config.toml
rope_base = 500000.0
bias = "none"
tie_embeddings = false
init = "normal"
init_std_qkv = 0.0494
init_std_o = 0.00902
init_std_up = 0.0494
weight_decay = 0.048
grad_clip = 0.5
steps = 8768
dataset = "wikipedia_en"
Each number is 128 + 24 x the weight over its row's rms, rounded and kept within 0 to 255. Layers, rows and columns count from 0. Numbers have three digits each. The size before them is the row's rms in percent of the matrix's.

# q: layer 5 attention query, 256x256, rms 0.099, rows 86-95, columns 0-63
# k: layer 5 attention key, 256x256, rms 0.0975, rows 86-95, columns 0-63
# v: layer 5 attention value, 256x256, rms 0.0865, rows 64-73, columns 0-63
# o: layer 5 attention output (transposed), 256x256, rms 0.0794, rows 64-73, columns 0-63
q86 097:162105131125103139150103097091181136121116085090117106162116086098119115162095107136090144135109151134131144156129123082126129104148144143130119078140165118125111093149127118140127084136101163
k86 096:137109104122167114194111167116152167164109097112147099105134153128119132165129106137121139127149122102114147180135093099095111129143193153102132161154098121105142099109133128113117120140140099
q87 098:126121138136110101159109161120122131092111142144084145159100137128125152094159140117188132118129088122146170140100148094121126114123130094141147149115157118120126120124102092105187125088161151
k87 100:129138102117135130123114130159128106172144073134128124125140105148105110114101168115123132125136108111098133151189108121078189129135108154108164145119158122126064116113119106124106115135139078
q88 097:162144114155084135146156105105135149105151139159143111138121121103145100110114102117136128126120113123096128174091106143166120118091185151146142070166131117167054120121146104168120119138110080
k88 093:109081126092166146117090127129144137101142126099121103165141142115150127150076101149147147110117172103099096110095119123151196113148130152112127140152130123099136127132111154137100141120133116
q89 090:134150147104118098086133113119120134132136157067139115112091155079130137118122134168096114109080150159093103125105158117142152166091118117159094131125111129125114154144126174162111119117152144
k89 088:135150142144160107119148115103083160124093103117118118074144139144126146104101130138115118137115151137146093078096150133112126122132174133112127102172143147146127197092141114110105162153123123
q90 100:167128121122137149150131135086151094145137141089108130127134131153122085135104100130099142095082153161119130193113138156148171152154111133127141052123171110166123115147120127116160104125138093
k90 102:160134146129111114173097132137139115117108118094155113101128143108103103127148103134158131128154125123122080093126138126116112093139198150165112115178170175120087119068129107098129104141135119
q91 092:122124152107117150150104117156147139097113075150123131148131090094132136115113097132098130142120133135123094163131111138143102102148182135121152091166121113192139116149164101133134131172109103
k91 092:151114131126146123108151186135105122151158149136119099135153115098136155157121093118104152119108119141100139156096114119139125136171162091110104157111166092112183082168177115145100132119156118
q92 094:138185120129104125098156098148134135157146106128155128111129092103115151126103134137064131131139161127107146101108175152137130118088124134124133155148116141108113158156181140167110102113105136
k92 093:122120143093140125101126141083121121126143162141118145156152147105121145104133109151139115126138105156131144119118137123174159121118173102125155102116107143151139139119166152131114166137105123
q93 092:096129130139131199138155140134143110101102079167111097137144144138126095117145131104128151122192104094149122094192111145138129108155108134107155109131136146112123099102135063107129141134121118
k93 087:102134109137099130092087138160094108133131138166112133108104148107149147122107124104180153138143103112119131111129126151168140157163154156142055160121128148141153101170060101136160120123124140
q94 096:130124139161121120136136095121127108161140146100137127119102156119149113132159159150100109082105121105128141127134124106125157136103103112094155120118057128117098145125111117127144116103161125
k94 096:123133092160102118144170112151116061109109126094137149079153169130137115127139140132170123123165100092134090128098157140083179129134136143114116113124183181150147191123110157109149143115107117
q95 093:158129161143087142141159083128099156148133115124156093128111095112161114171109079139130111121133163161111115171109172110112117119133195167167078126136128126141136124148142150160118123143123109
k95 091:149128155121157125136095056115160179116085136117127142142142095130145148143135115159093128112145112092114110119102106080122095105079145107122136144124149083111119128113124185113103150148175099
v64 072:127156123120119141162089139117147158161095078155139136147122148101120133101153110100098120132102073135115153140126091147117109102092129113101150148114083164164086144131122133121128102112148128
o64 066:134103136125113091091127148098124154166136157157111080126129070145172120139127124120111131132101173128144107098163150110117130124124118103118116097142110101162112079097146094133142152152081218
v65 074:111154134149155101130128150075113158107163129120126154110113152144137165141164129159122090105112147160122144112107118140118157116125145118124131153122112143125133129120149132160118162130127144
o65 081:116140111103144121162123137150105099125103156125107157121110146162155143129155132147160099135127118100121151129161124107110121113109085136110110121102125125121184106086092166082145129105150153
v66 085:115139089141086143134146117133153068097127113143161120095136121111109106135153138123138158147129097133135085140155156110147121119109139137168116097139133134149115118143106120125138105122132114
o66 093:143105148158111141125142119110148168113172122123158101145147120107108120121095114129098132139136139129110101111081143137131117151121170128147153128143127142129074135155161091187124095163120108
v67 088:173102148127133131132119136180122120138128135094123115141141131107087087156109123132082111132102128124106159133105141109098129131152130103115133117133146114127144121148136148127099078127184079
o67 086:084135146103139105103134149154130158120125124124118128117121126148113164117153159129114121136113163159142113081121118153116123134112060107110139126104140131092147139113124144100129159136127152
v68 080:091106135128117119096145146140144143147097104115103106119129124108144147064137102115146123115153124133118101130101122157108113093154131163085103101112138133146115149071134121104142141099124131
o68 081:152136130123165110133116129119121125131132121099125109156141168164107139138133129101144139096111150134115134150144133054087156114141111147174091089154122126157146127134142148096123141121117101
v69 080:126152174116142126152117126111118149127127126093119148116130109098132136158133122177121119149150097159116183112082091123133133125134135123154154169169121152084143123117172135174129147141140156
o69 081:139113152110097147128151122126123149176138153159150126114122173113116111129136142108141145116128143089143110107124145174121106130130124083090144104048104124156103156165088144105130129128144137
v70 085:132140135097148111120135142125115150117159136129099105129127100168147130120093130152118099107108142137150128110137119106141135122110136141125106135112124135162137132112178169116127196139155152
o70 095:131118106098134131132140121147101090132071136139115145126115148149153146115162135116158121105106105125135156133185090124132157116139095132106133158132096145116174109097098135084117148084151122
v71 093:099157120136151126143164115085121144110145111166139138133160136125131172097139148113169161162141147135132127115143126137159100141096119164144109139131125110116129132081091130153154152109090145
o71 094:172101109112088152164124094092153107162121137137150129109109115117123087148133086153132123101115109099125125164092147140121132138131194140161143139139080172171091132191129084133140118119141100
v72 076:129125111104117144135140129147116107112090096144131137136131146118167132115144151150074190132152161180128116142170157125113135112134142161095145157125142103122086135164110131101132137114120132
o72 074:127110165172121136141149090136178180173125123134145065117142113106148096152135119103137083115101153109127128131088162100149109128099158109154121087132076173148111128145173108144092135110090137
v73 083:096139140113139110090101123132095102128154123120150132106120124141134162156127132112189162127125107122116137087143088136076129115139110128130139077110111138078152166106124151134118115140109128
o73 080:156109135131121115143114134121129155130128086118107141098132150087126162113122139130107103089116124120148149124113172109141155126125142152149140175083102090150114110142123184083155130142168165